{
  "d_model": 320,
  "norm_eps": 1e-05,
  "rope_fraction": 1.0,
  "tie_embeddings": false,
  "parallel_block": false,
  "init_std_qkv": 0.0233,
  "init_std_up": 0.0233,
  "optimizer": "muon_variant",
  "schedule": "wsd",
  "doc_mask": true
}
Each number is 500 + 25 x the weight over the matrix's rms, rounded and kept within 0 to 999. Layers, rows and columns count from 0. Numbers have three digits each.

# layer 3 MLP gate, 640x320, rms 0.272, rows 346-518, columns 0-79
454492439523538532514512511458526511487541486493509469520524513523507416495538534503482506524532508469523489556505508499516487441513465458467570508485499467531494494480532502512524449543475462513460529506493528481475524484519499447508521522
471519507539547508506497478454505478486501515446459476520526510534472503504478519504504523518497438507524527536594496478503472543509511528481525527463464538528526484466480495480476508512536505564517504567472530492526499515472510479497480465
493514494485521492518496520512501486528502466508490502468511518491505522491505475513546520486526493503492499523501446452517533490493474507491522504505527495510489511522483477499475496526471499537494489498508527493485505473526502507501502506
455501550500506529498486501502463570471491508531523536484497514501519504491507489483466536520510556509455520496522502482488511455495458509471458518542537514531507507519495500496494515499534504497536503529453463487503525506451515542511491496
453490509452512501521495547496536503477473448507478539567530540521498511492491514491479512528547513510520507479475486513530508478510549522516516483469516527509470510517516505489461538567501478559466454511511469492475502478469475500530500493
501498448549446483553521464492463498520493496511493514508523540517497467473515473487489506500474480508500542507506497487493488510517528482484528509490535524451543487510506536443511493491458492572513507517494532506531526523459512491494492455
533465512503496467483501468468475486486518523472519477507512505488511529512499499524513517524465500502497501489489513495487507445501520516520516471492500534516520494459516515463464481544515528485513504517510489494497482502473492483481502505
467453507466483477487495460478469522513499462456481529479555528499494521502495527499468522496428505549528546508481488500476526513480568515446483530536525486493457516550443464523516527497511489492447541496470487484498516489489497461464505529
514518465511485517491448482500511485466490505495494510551520491501471465457467481507514476523490485454469516455488536498517459499508484529489539540532518521500535498483475463529511483490552517563462501527504487512482543496505529478504487508
500516512479480479428526518477506514493475506521492492501492536534476546480525523538489497489561527527450492504492492455499518525492492484530456535443505481542494475494511525502530472506483504499529471487496478484519492494535525482467532454
476523466544505497527467498477504490499498481510495450538499513528523483465487484496470495505491495506544526481527530445528508481527504550492438511515493520454493486490534537513510495540470471484525452530555495524502464442511488512444537471
490486522519552467505471440497517515446515512540477566532489537488524476501509486511524462469471523522427433481457502502522497523464462518490488486510505466519547447528492544490567469490460480509483485499519448496511489521503526507498502489
488506496517538475502510484501508545514514489459520495509487512520534482483485504507482518476499536500453473551503509492474534472502491493474525494470477481531488501507490537506528519483491513491429474507539528457502536496504512472497490514
512495526531517551494470494476524483470513468524529507523520474442507476509446549482495505497485496517475485492477478506515509468491503476479499495507516490507488578481521492463514504491500530489526487490535521533446486516471467510503512470
499498480512513439524516503488508514485503479458470532487489518489492498523501530502460474512525497549515483472506519530483560481521506516463528498499493519514521470485494511532503492484516470503509512454497516526514476440502460496506499498
556491520499505520492488521504488477495529502505519502510482509468496529453499519509538445522440483526496538467497477473524508466481521518461481518540535504517552529466470483541558513489536512528505488524457504557463514448506499477463502500
493543500492545457518496516517503501458547479527486522513527467521519493514501483471500500500525498472519538522513503533525519505518492505493503522438523468491551478529488500530535548533477503505526490483527439485471523522507486532467512514
470547549494522516485485500490483516467497496499514485513493521540521462523503532485536494550514492519475521467475485512516501549527493484494514484504522523495512507482497510475491531488481518497502514514524498535527536479509561481472467422
498510531544491487516493470496546480478510532513490523457518477504485539526474495490500503506509496471507449495494523500511491500528519499476475476493522455525500489550493522523496510466529488511540488513522536482504551462494516487489489499
449451548539435484478490439530457511542485515470499507491502492453485524536497499503495493522531513505477503508538534512502454522519470498482500511457502535498477471467489490522537458518514499458483536489496489487497532499507542494471513488
501517486521555509487542466528510478511529483496459507492533493518498489512518513483491462527503476512465488526543470444508486543535514517441481526486483475490505477480496531476523499495480526515495492533484501455476469482518500532473530476
486454450482472509549468467505511495511479475536445469504498505506462499524556525508536533509505470510490530480479486490505537536486464559465533511509527501436470496491499507524519522496549497546450463508465486493558539519542519504523504503
490518504532511486487506519490535520482522518480503465478501489498526529467505509506484529500534474522519554532469560503460481470451436494510502473496459499460533513490555489519460519528477448486522548512493479468502470465514476509452487524
523477519510469478487492537483504472498499510484541526517474508532473538495502519538510475509515478489514510491498517508493534475462477465467459514516529511478504502474483504565480524481510480489474512480503515527468461462496485505514518520
472504508476476531560493536509518492511503471491528498528568477509480486528491511509478481515500500509538495520475490473513465469556537492460490513489526481486522516507560525465491521522453502498480486501511477468505478528502521481540509540
474474523480539496509521562518499469497508480504502474516537529463483501500466513476500494480507484524487557475478514480473528517493540482486471459536538516469531504498534498520551545482506476481512489523523501513521536504471513499491523496
497486506489483505466522496513527456489479494484470514500527451488477550506498490509499525500452467483450451466500459526527472511434520513476522464502506511504490501469524505512509544471537510502483480476475493475517531527508535498505519478
530495499481536512539523543458507512497542503519488484492492497465509477514523488506516502526485516480483473500502464502463541486474491529501454484480454467504478526476493533520486546513500518494491466513492510501506546494522497475514469533
492502493470515533480476487477535513430515457489483456509524531503501458525491446487456532541468519493532504499517480506520455505559511533527507529467523528524475475524494496536465525493543565517501492481523512516528475493476482451530452474
514475516472471535490483488496500522440531510527486476472475498523484488501511517539488498518509460496495486489445496495480522495495491516494497527475530504540495470456504508508503510457529520493485483494461456529478524515508465449514473500
509498482482499492490501522500483501464530513485485468519511475476508501513487512438498545456474505506542506457542561479498501477463476477437512457529492480510520526500509517506505485485499545481515492533511494519519492536508498427487510502
480482477541481524510446511472496543527541533503505457511502480517475509537505493485507485453505502490479493459512501544539521506486523515474513468495485507506499502537465513511488547504565479522530488527486515522464505501510495488527547479
521526518487504532508513505464499533482498474504449504504487526491489530537489498508511491503519503555499515523504579486538486501447531494535495477479467539473520498461509497517513499481580491475522466501479488468458476490462539496508526490
533487487511501518487478495497514482505527480551526506545481501479515561465496477470495534516536491485491499490486480505466509503507479463510498517519502518493523494494519522515533475523513523505509498490490500507487504484484510476512507502
440544499523514481497533497537477500491513504483518475480515524517544440489503536470481501471487466497508505501495545492553532499494524482508512510529497519511438506534543484531492515539500530530466531473516482491489533533466514500493562504
494501529458501506550505460491480454487563489494472489521536515505483469478470479458512478506530564491506494523521531460489471487554441497494526498508479474528476541501510472494476541531481504498497492527436520514468507514499503488471530491
492466504492508533469467514494484498512509504498514475491503484519466480497487528455479526487487475499527512495494517486514520487532464477511497523505498519524509465509497454515522518498514533516476490537498450500527492480473475456515522526
506526553498468451530532498490483540484495458530512491517474530514426499493498506509499529554539537496441505527483498495472498474531520530530472506478563454467545510524520476509515503508551451456486487405514507458476462501476511527488445517
503466504501492534539514544516533503520486559466504481547513509452484569520489517541504527549473491497537535462518514515473486469497483524467532460497497466541513513477459493533459490516494490525496534481537498482546497525540501536494474526
509505507471499501543466468510521532497485515469469494497506537534456516493525482508454492488480495507507494461481488487491455519534541555483517520501471480515538506447531451506521520504504499503466503473511508472502480489468541528508525490
475503432499501473506493461475509471505544470493466504536480466470471487469504478466496461464474485484482502524492516475488533476481483479463512531527514472494520529528468515545482473491546547488509518530496525534505494464438429509496507528
490480552489472493512500484458530494502480482489487520511507508514524490531500548519501517539514515489471501461465516507494505519478473523475475494531489477496497457553559497536493546411470478513490527477555530505486517446477431469484539450
501489463525511575505473500498506502533494510508470495561498500447464516475495535549483533488483554482474459507526535474475501492523506530495528483530475547566468503499493541531493519516511491495493455537474464485476530519517509464447549502
529528495504501545520494505502541531503460481492500494464521541515509521503481537473545484513546500492509459509550504457464530476534493516494448459484541473524556507514522511495512536519484521569474493538505473498505494577498468508540513488
486515483532475509501470510504454509441482494472539518522493515457495492470476555515532498519491483474457479485547528488480470490515501544499496504472518540483515514523496527506514496525483520508497499480497474492510549497442480493534477522
505539524480497489480503494530529511556493509480482504543451513515489478500527495465530528467495536535532506493489517473509473500515479482473502495507488493486525467458491523504508523509513536502549474519474505522489480504538465454511508503
474521491456470498498509475536543523488519474481525493533516475528501501491476465491509487518484526500483482499500471513550478502509485473513525488495499496508445527502477504454540501476552471508518486494497468496550505514511509466475464516
517489484475489539511484491491525467490509471527512531525496500469480516538499535546494489524489435507515474509542501469531529533501479536468478459490495483495463518541529492515476473536518497496483498469522486534482461501501494557496494524
502496521533498494509505458491532541512480498512507516540489522517538506483492472546535510521487520493483518539489513484486535497490500477484497488509551523490493551527520512483483505509496479519506487515448488502459535522472511502492502426
517506525545519461494476482560507484441522539485521481518522537528497554480532510489501509498480534489448476492490512507476494562473537484449503528477576465528528457474489514508520495490485495542520537512543488484524505505508482556574517515
495506469505553541484498490520472534476506492536502472537481503488504514510496505481508497501508507511503470508453468508506443456505509528523468486511500455477512482517538481476516510502480492505460484502521493518579477469457536517514499462
499482526501499522523516485493546523481501471497487502505470498512509506505463511480506476511506520542521493480511509545488490511477519461494525485552499497513517482465514499525477537522543517526518474433477527537515543476472496452498517473
458504469492487532513498514484527457530537500528502450493516535522538493486469494521451505522472498517543522513482521484533486528488518540517509517483516515506488492515533464482495513521493577528491512503525528510526499503500489497507539471
489488453512539508508495486550487496476472540513522440500492527522463516496511503535478511478499489470516467468497485466531449488549535486496444493566535481489503473522485516530494511568535499467486477481464510421509471535483508455471508508
514529480513517546503465490475485477513516499455511476516448502488523497509526548496497529490495528451487502508514459480498494492499510513459534531498489528523456491528549488524528490492486531504471447511503515452476526509511543481457527508
489513488525488546477478484513453532490474495502457478470514502502495491509445533492511475499471536508492471478467536481506485495517514470494510473498459504506468492488474496465449462514514549483490467535499530505487482476480492514511518495
552563491474512506515477519541471482511483473533471532493492487517457511518463482488517466528492558519488541506501471491466506478533492504528507500457518499535512494488486522493519515517499498450518497443495459468515515525501500529527518533
500499483438515517516513514486470486536484465504476526497515513501510529534530453497558488515581479489535502514461503492490479502505503522515537480493513514460484531474503507489452499519509521496483456520523517515518476495449527449470489543
499496508493497522454518508492521478514497475463500539521514493471519544473505480485517503510508494512502508501520509513472509531520486513513503498439514512479500486504490526499511518448464522522508482514522485477553532516497474508500572521
493521569513489539502500467526503514501525510516484527487488522526464498473496512516525534503490511453533518508452471465460502493488532497499492472545530507488505547512474470526528512502487461499454520468478485527465536521460506503493521508
501495524488432505511491514461499529552459501510476475511517455510514457469512511470499520523492499531444530533541487501538522537509562527539568504456522491496527547515461495510490512537450505483461537493486491491468545543439542514473469507
545497539501528495549499483507473475485524483490503495462545513544524538468477514501534461489491498521528495472501525499475490491493509506554476521509531488519526477513470483541549479505529502503500543490518524461469498519478563519513545500
546464453435483511474456508539538531521499509464497485487535479524437549478538495507520483501483497450516496463490486468506480437535451467504506478489492475499483508501502526495475503540481486494499531497523524480469505492525485492476510476
529490483479529519482475462520457520497508506505541492557517522519528501518501470517482466544525505499448498476528529479501551478500501508515479509480484469516528527458471555539480450470458500474482536525520538513520495472450501486544508507
505503518500490534484488483488449528500567475485496530498481511503488527473480462525499518529500506483557488544486533478503488465531471480454463472441463484517510522501467514552500511431542506480536533527481472453477508543491462529512508508
476520499511489501513516496486462492509503501508469475475501470494519520502509523469494476528505515499498520506483492509494516514509496509489520494475448496508506512456491501484524497480505535502490492502500489492523551514453509488522514494
526495511497484504457524476474526496551497499470500477488508480522511518490489495463501475500501518492500500479539488503514460491495487486510516487489522480516529494465473475527559522495555485443460468543486496519449533467486505477454501525
492479530508495517464508533485461500482452492523463550520511534493471481446497499527490431476476470440461526507523481507517473446534535526493502469496549542530500518481501497527493521511471513466518482511510508500516512506465549534520487479
486534486512549493520451492520488588495526499485497460517502499481483513458509486474447495504539538512503503504518443530512478498504485494504488454509504498502543487411511538453513490512459536571500460508548451489491543460526506523519437521
495530514548459523464457483495534521478461484467492464496541519533475500468537506507528494517507503479467495442515473501530492496453477513505463513504514501514466557520481529501500497462504471485503448489448508476537485510526500522481467500
495490495443518523543543514468487467496503477504500517546530503484495473470491486497499495485507508533558538491492478459520496555530535492464513495542479505519475507507523532494489527483548517513499497440519492505500514470471520496485472500
483495507441474475479516508459463543491474494540474490491524497543513464456512536521463530486552472511500533500538472475515491502521452479493462491525492500506517495518451500447499548526502464521533511447519504505483478507479506507527497499
492441527511505479553517551475487465495495520501492473502513495509494556525462499502511498524509465506482459476499469478465513479516510500509474499481508455552490539482520486486490495548526496512521499474505533527465475520472501480455517519
522526466512529490499514539503544539499437456537515494511568546560532423480522478490510568504484495506455516509474520495495477486564514463496540516525483518499503523479503560482506503499498490508485506545502435487494524469526507431465498495
480520503517459481559502493521505519496568427484506527532518518512491466492537492484532554472492488496548539491487530475548487478501486509505505538496504497523485487488509495496489495482514512417516543502494482557448512496498486529487489509
494528493504499504482499493541496539504550522493451513548517478520469495485510500510513492536451486510495490475516502493502505475458491534522498455470464547507530506519520531517517500465454497527510489511509462559538531506513461514495520506
516495505486463514539473489501496526500455479500468509492476517536478506516489480457516476448457511507483527501446499530472478507511513542459463463500490531487526499577485478465453478530519497483528467522510457496490483522478523441519529514
487485538512470535517543492447475496529529517499466552478482490479531454492516492497497434544476524532488549509520528459525469503466547504514521512469504463514528494534498496498521504532472527481518440504484508474465457474487501520473513478
471473476524448510510443547515569511531478484543504472481507497493507530479504451468495494500515494525484550465499494506523547524479478525496493493491513491467453486509497493530532509467518482529510474481547510500485508498506515466480475542
518472510529478494479492509465476508487498521523486440525461500511469522477509503489535501553502491507510511463507520481457481487500489541488502510520497491546490515511503487505490523509516476544546484488500488510536480484470464495507461533
496471498518524479483498521486498442476466533504516511525504479516532527498517487508490517479506534498509533469543538485428497478521520468488517499552521480463524524487498484530499496484471519495517493493538472526495515493530503497534488520
508509500505494471456502483471468488499479499522482519503471518488507516526505519452477496463498513479490471487504523519492471513505495517498499515463486498510491490507482515530504520481516537474510501480490481515501470498527499484500499531
521531486515522492520456494513480496536522530480512510478485564505512529516503461492554478474497492472523528528496502470513508544501501534462479536480500502544485525510515504505482512475492508537460459490466508488544491506506539462557492480
490490512526524458509515486506482486499484511512493527515519472492478486522467548488497533522442507501498503494514487512502512477505511508460453537481525486496519521513491518525514493507504539487483514514510515478511468519494509496531498511
524523520518492424456501481482487458508492530516544528524492486503529542453526491483522546517472494463500458488522548505549521492503537514488477546455546477501488522520530501486445509551513515555435490456513512464539424500554457429505516497
423481522537526484489491490500478519495515511529457500516481518503480478515508482454503493441511455516518484479486523488465520485502523510487499533489502477512517475498500531512488493495517520516502490474557506504530467490538502525477513513
478463495455503481520490484485492501479504485504502494523525495484484495487517482501486500535487503481476546477517464521473536548505511531525495480495569539491461520545523501477495513462547509523507528467477489516518511475492531460522524556
532468502513486446524492469510476479498545525495465516451509523557518514498450472522475510468492482524509462537546470478493477504506512551532542476481513526480534456467528517504531509492492512536534477462534519456486494479485541503537517509
530506498523473516436505486471484485485515500516473507478516535523490582520511508455514509482463518492470523495477487489476475489494479527504550501507469489522502507482488527528505486483500474546511473529511518455498513532457486485518528507
479508496499513473486484491504473494489503505535551518534503483485524496473527546473464510514511506465493513528464501461487519449472538516481499473516557488515522506519492408510492476476498442532510515493469497495480502519485503489486499515
506466521501545497491488466482472539520485503446537488528525504522506484499508525502498472523534484499546467546560531490439511496554502529503474517526461513503476502466505479509498567517513473478479453487497474507458523448518543465535482509
506492493529487514495482494469492498496491517503506508468534483497476530488508486489548509516519504479484508519535511520501510445511466480493530507536466494502520548470490497495529472516521536508479468488511484521496536495493507508471471564
491525485519443504504505507493486513487524494529511487502510524503524497526478501472507457514444485516517498468509512502496515499478499522507523529500493534476484527472461465495488508481505486482498487538501457503509511499475477478506491494
522486501491507504494486474515502524479475481476483508471474520521491536470479488499519498471470465497500469490516520477526489539498509515455480502513520589501500485490493501525507523460490502534494506492481535462456485503482527476555531510
536497504511446517505477491534531539539547453488512472458526504529495468501506514455472502432506514479501500516498458508517489484468507489503473485521511498552501547484498448505494531534455500499465455518469449486518521559499537458482487519
474472495523498465480531486480488525536478525545493514497498528489549478478501552539498480483535496485509454523522491502463503536557448510499520511477534471513542506517524508473493512454476518491509481517520494499517446522513518487467506485
465488521484473486525523482464490476488473509480510513531473534495487512448467543530543524524450482495518530518529473478504486518512482450490507490518489483483481517502450494553548524495532446483482466480489506515481472520490549546514490484
459516437522508496478446528493486491482459494530498475462492478441518509495485473475512471509534533537476500468486523487547479488500487503518495494520540464521483517477466485474461537491483476494509470522527522464509461524447530505471489484
513520512456512483523476526477488489549549544522486498489495543459527529474484508504525460502450470470518510479469497516478495530484430520512495497542530518497494534498502464501510507519460472531524506499517506475505539474458547473506506511
486489478491496563504472488467477527427476482562481500492529524528485520493525503514469514490501527485506557485504463550528479471544486512512496469487506475513442507445513498522489522459496479515470486464532500496497494520501504530485526469
508487517518517511466439482448548470507524515487491548485455531488528472544492531515526502496507473543486500480510516504491501537491486534491495521479518493499503434540486451525510500486496511488513498533473493498563495499465507501477491522
492537501479515503500517494509507476490533521500469498485494504496502498472497503509478482508488518536537513512523474515516521504514460472553481520506494507497478487479551482512491506516522459539464449481536453473494475455513495510518487455
496505489485518473522473553551473493523496497510512494496475482523462521541464483542545478539483525514475494467482518504431507509478507512506514484489538500472528538486487526527582438503506536492485517481476492507502525472439493514498482494
511493478530540546526508537480553502441491523456495511490472476448504471452529471504494514507502508454498453526513510473522470500525498516501519444519499510486537456450466523526488514531471489517515495482477464481528542551484483506505564484
486513495503483465500496481510496481547524487499514517487519502514517518496484470482522492517516511496506574500523497555548494515526540465481537564500498509460477482500496504516506500540517529474497514494541522471534477493500493481492506519
524498494517504528546483415464475490514486511526462510482514536492519509516513473458566534496482505482542538521540487486513508455504498503488513518490447550451536495462506507481515455498514540488539464441505442502518464526480542475527518519
482519456532522470478504476522491462494509478541489477481502491519489545470529497497531468503534495463485520513516529504534491458493499481488473489462494511490480510484505472494520524487515466489507454530462442494514508495490546508503523493
523470555503503483471491488500517497513494485509486521471484548521480529510510495491506468528475499495512488491499510518533484486517520493519510464509497489487527509475487449501521530483478512553535484511527483503472516511512506496458487488
501549495448497499467499486534547492517500494510499436500477439509459477448580482489503501495506496468510514514501475501491481421531475546532452521490470493491513524529544508494531538515474468490507483469501490496455467507462508518477519516
502520492493497493509519510480467447481541471535504505464508488467484478482520527482505502540501490475523516459483500510486496527476479493448499499476481487454506494476517469481489512487537559484484481519519482524466503496478487475490484524
518499525506536500485495508528484411573462529535521495512452484484516545510443493533478515535541525534475526524493560522486508440463513502476475599474479497524514508514486523475479521500462453516480523517529443555536489522521460464486535453
527550496496493479491447496524507478478499496483510481523590544504523511506516460469540509506442502485497485500508429502503514501524449499463509489488547490507487481529496511508489494559480497520448488497489513474536506504498504446499532491
524503522506522496497514510468478537503506468482515508509505478513492524528482501473523501540494498496468482495517495459494497503505535518530470525449499502471455502495531514488481500516511473471520491528501534498542499518551488499517542493
475498503507537517496506502521539471490525524521449499537512506553513550510444486534483520504454520463502502452458513489506514504491552516482548480495498516499484519544466495536531529542510532495521493455552524511526496495504508487462478476
460485444515518483507515486533503511444536556468488438497467490481505485498530525455519528528488474516455489498518477472463521457520501496496508480522503471498522496484535510482493520514495459474492494498498518513508508506494544504496486511
497512485530523464487499504508506513461490485460495487520498522506491526505502503464485516474467533520474503475480534542548484505487508469517544511484524508524537481488459509472526501502516530519516508488529488534498504492499498470483493520
457532469468472549500488527460503526501494472478500535522488562508513559494498466450498509510491516490516489487527475528485535478494461545526540494478500485472479467499556505483493487478478567511455499466524468498488493526471489495489475476
481444502455429510528467514480510544503505526479508493512510470535485511484509485469473453538464477490498504465509497470501479517543522532506484548488501509466548485488499488502499507468481484515485460451503512528528489517502447486512528507
493498468526494498511487498507491517504535523489456476531501507515535513512511487552494509514516507516462484511483505478504482483522478552534480509505522467516533463534471510488510490535532480493486447500512526516537506492476521505484479482
540447514485498541533469490567455499534506466475454481506535500514487499508513475453483508500548454563509520529541472480500509471474476466513459474468533473504496467482525512452518520551457471481513484505518487513497500513487477484436475496
515509487485492512523555485500512516495543514534532494481451531497560455518484461524492460517501510542468475550507482570506544501494499532470506523520510488506533484499519555517493539455485468511498529465491471484471490536486498452512538493
474513469521498487473477496521456485477525469514461482500528536501491509476481539499477540544470466442512542569515468500507464523489546545515521524538486479508536456544533450487498503501523451549481515528532481482454494522503499466489496479
538457465534533530506518506458481494474581496537488470500500524519543460529484498485487482507495476533513485472496483516502462488486540494529493526537541511499499514475522512529486500505510509514491495529500520510506508510511511486477464508
530524516475546515489537500455475505505458445439484478511498497478531556501501503496533537513473500439473509468509483527547539479503511545487503493502497463494539510512483491507474491527541522481522502492519496504515486484458525488450541465
432502454520519519511486487536472490506505502469492509504500487489473520475460543518521510512531471494484526491559486508490580493511482511478505453495508519484473537501487486492459519533504508480517499497512546491557467467540522475480525490
482537545446525479449478493525523500498537517520486502537486483520539466550506473517565504516489497489484492510487516494533532497505513506486515463471508481504522471507530493506493462496520496491443531464515539475522495519505550512516501508
529509443508518508514529517522502509481498446479512543511508533520497508524529522531507472467528508489517514494530530455499509471505514485475527519466463520480512476489464488508490499541492517478521482537530493485506455549491479453482489530
518517508497556486490487491502488526458510496476511503531455466496553503466487502489482479550492479459497558453518486491530471468420500504526481524510493501515550509482469457501510509505500487492513527486520500482551470492507474491491496490
518444515496527464502488497494580497502516485551457506506502516505537462498460542493526458482477468509473538495547496486492478516466499450483535546509505488550490501472537494499528502472548526482532494508464479525518535482482468529505509523
514526490485524489522491507527449528505548504473489518484471529495469480533528520481545496489495482510510528486489554477506500513492467511491449503527526538473499505526504484520481508490475533486494479465518457504476484544536514450491490456
477476491469494455553508475481527509522503488478532504500495521502481524521517496514517505496539487521526530476529473512461508508467484450496497494487523506497517474499494521490577494458478473501479472483532504494514459494524490561472498479
474523507452487490514494518521522496477458494529494565487529527552521512527537440424491524514445513508499510486503542487476539478499549541535485530548486492479482477503505498509456487524449550513503494527493463496535486457479506477492513514
531519515452489531504492518486506558487545515486482450501490544539499510492491469516529496481502562487558486513470534428484510500493519518534504510443490462488487509558513503470515523489520501516500506475516551518498524486493501457552580503
482486545524489525484520477499476509476500517495442520484545536483507511528476516507518474489504537485552575492535474564473531480490510538485546570487510495548489496520493484509489499530484486488471511505503545539507500479503502507521505516
507513511497519481496479499479543461488510489491485469471510496534471470516500552478478512503527516490519531510504497506507455517502496515474515466501574518508493502495490522526564494507552472524520468522531515539484519556526530479488501491
463510503553490536534486522516523527483536475544525494529485496492520489490509460509523490487497491489441473528484500546514486484508516514494467499494527516461522532505474467512509493493517485531484490512499492504486532520482483537475489496
537473501533473468546467482484522495482509482506525477513511508521521544479513535524518498487527479501498469474556551540520497474495466512477536499507482492527523462473493507515525500494479538486507480490511476502506452504473490486496524431
473490465517512455512531477444501466523486480511514499525514489485481460484509475530522524500456463488508495526504483519543476532503527533476499493494509506501468492486464499543508484530475482561477513536467527487490493475502525525533529508
513539525495507471504540536523514455459509521478480470456525543520526517537482465480460494511511459539529481517484501494483509510499458482506500512466515513487497513513505466511538452494495477515437491492458498459511523505475534453530495500
454492528507525452503489473529482470470474588511542435529504488478551504515489502485495512498528501524482511484521495519548493468499511483507514492512534520563478490482549463486463469512482453534533449520496481428493555561479452482496540515
509526501499494495504472524455462494507533526452547495473534492494538491487530461467520508528513467527496515535461479472504508512475499517514506481509513504500483525500534467495493506506538484524532492532512492507511513538500501500492507510
483519493492540494487501521511504504472513515458487489490450523531506499532520507522481499469474488525555487502503499519502509482474495493464503537487517501499517473500520520563483509506546505491478523485552492512502542490461465514502511491
502528472495536499456508518503533490519479476495482493496517498544547533467506501474493508512479530480470492504534483538512492522525533481495521484509492475510513472505495481495512484464532500505473498496511490509484501502515484523534521530
560501507539529478502520533517474517472528493475506512507488480497510468474515480478484488533482525484520506509522481472501542496495503497484537495526480528551538485518539508513499437519491524496519524483499523488514460495500514421489502508
547498501483539475493485451478501505503514502530510446467495549498493483508508493452505509521482479530502520478518556453475485522534509485510504483499539494504516515490503525510504524506460476486508468516546501491471518486461456477459491489
494511533494516532499506505544494499493486458498463467520525476526519512538532500471516508505486504471489529492507517517532463475505463536481493492510513447471522522483495498460494519500530499471511485464487490549476475458494532496486521492
526512460532523504529460486515483483507461494533502473537535507502540520508489527485501536539504517532468492515526479538501483505567484537516534514533476508453442511507531494511513501539469526496523496511529483472491524481488458507493519491
530498486502526508486533471512500476509551513476525493444473498532491491551468461499504507524533476521454517498476488513512451515501477510522491496450509476508510464465459447491540474440528513507491492502522464519529521545486521512464550513
460549568515506514493515507512502497469487484513467501495515480483498521519494507514530503477501465483508527512517493501494502483493551530520515499527528502488498494491508533505514508492523501536522480468503545491486515488523510519492520506
485497495506464525490497492452463481518518463527509513498498502490551495475480491500541474518488500487513508501499518510511517457506475534483521482477431500548480549537548533510485480518469511495504478507496465548505477476522471476514526500
522467511497505472468509515486516513486482491492469490491505457542499490510490509496498435523521506463481513454504494498469477556530515520478508482526517478485551550541526484512536559536496496532510499509448482526507508507501515486518519494
461491490501499496535515519461559497517481450492497499515461533511550488509473500449531496512537466524489515436493482452469497496528520541494499522521523468457540496483491492481486519495483537506517545440533496482457534499471482513512492475
552520463503507508502447551512484454475512506470495480492500473534496513518487563491496491468480485512487478419510474508509446459561491478475514504529508521457488548448515486512487471445538499507496506482547495471492501507455492488495498500
504485517512482497484465465509488484502504545493531536541513496510496482473492520492484540502476486510497532484498490496491511488523487482532543471485491510484509527535480505505505495468503497464499464526511468454498502510483461492481500505
513460504499502492494489518492494507488518503522507484522504468482496485475497558485500512502501502480487525481509504490488460496504537506463520476500503523508500493475448547514489504481518504451519470488455487504515507524530460509468528489
538548504515530460510510478538456510462514530494532489481461526536511522537499461491512524551471522542508522521491462540486517518473546479499483495471509484458498435492510478474503483538519500481491486447523538524566497500504471511539482470
475458509469515536493493496495516476451518505515533416515496555501501447499494484515519518479524525498519506545478436484494496511471488544495490524518490499502478491491490473522532521480476502513536448493501543508518488506501490451504437485
519494512542482519474513513474453494525531468496498483478502496516499511526505489518516501503505487463492516514499535482493488493512518495513477490455506537489515449519520516557499556526450505455464502493490475500546498524449470457535518538
519516515485527505476460517478500509482509521491515528496433491490552534469474544502497538497472489504499501542540511500433526470499505528488512478519524493473504514476474525521525487510490543499475521478498501506473518512488507509507494521
532490486541521513505472473461459514500467495486528527477516481482484457466524510518482532493509504492512541489491432470508485518466503430512535531530467449521499484514529530491520540467545534493516520508473505558507461493522464437464525495
502469512477528498531510517504579532498525508498475480506486471527476487497475463458487501505534536544508499476509456538523505461478480486505520481491524506507490461497508509497521485531488528512487490487528450497520551521525445481484534539
547507478497555478498519501528492477537505489448501521464478530490548506449505541516510506524490551473549498502510517478511533490513486512527485497477486460500473467514468520529543537541503546484511494472526495545508512503483462482513523535
540488573472463475465507483484517509528516488554572480516494484479502479529507480498488508483492516493496468489528500466526504464511440541482509526504533508535549455494490499513496499522532510438518502524492485458450496460495552475507459518
527470440497549492546474500450538536433502492492507477513513541454514483430482483490480486502488507515476493529549540501508479495452534517548479496501520518483524519504505515448451519524482494495518488492540533486488515500465530487490484473
489483509500450467529484486500473503513516487540494519484484500491488486545487543492459493512520536500516485527518516487530497493455529504480527515511545463520483476491516540483495501476512529506497491478480455484489499498531492539491524552
516505543480499515443480502495491525486463488512504523498487539494500507495502497528511497497468531514476541525479460508507492498520487503516518527493536471529501532459484516530516529536495515492502514490543492485465456497457528459480517528
528497479502447523516459522471518512505518504457550489534528560524524483517546503492504505536495495483518472457503530520515529451551515505523493515432478508494542493508504500493518493485487488493467502479516465480467506512486465530485471491
480513544488514485457467479492563469504496480517471527505482514482481535517514508466527487501490475463506471465512496477490476487478522502463519495504517479487540494492494482491498470514505491490495487520544448478513510538514512498502523497
487491478492499555469518473481495486528499506484493500521470452532487464505501494504531465502475459512505513484522518471517525475505482501449531541478513498499542481537495495495490546452513521537519510511480522498525509485523522487535497479
541530500458492517468494528517505564493527513554506465489513529476488503519529496489464458489506495499463454507521522495489460501506533519494477491492556513494546489534485472499463532504535465489530510510491483498473507524464502484515522465
507497476485539523528489483537554540509503491490504473489491510491453474492490496468492460512504516492453514528514514492485452471502484466503485498516529489512494486509543527470487464507510507505475511503506508512474517464523487461500528549
491497524501508507499515547502555495461490479530546509494528513505534495513460511486487518484495528528493500474535500496456525457503511478524504467497503437535478530486530447499517508542516482515501488524507527536507516497509495530479497527
484485497514480511509462515448513466510464491505534455470430506509473561466517519510504473503474506528501485492493486509526462513459507544536495514502517459495522513499519483474512525503507534505514547466535497470496497495510491484503508533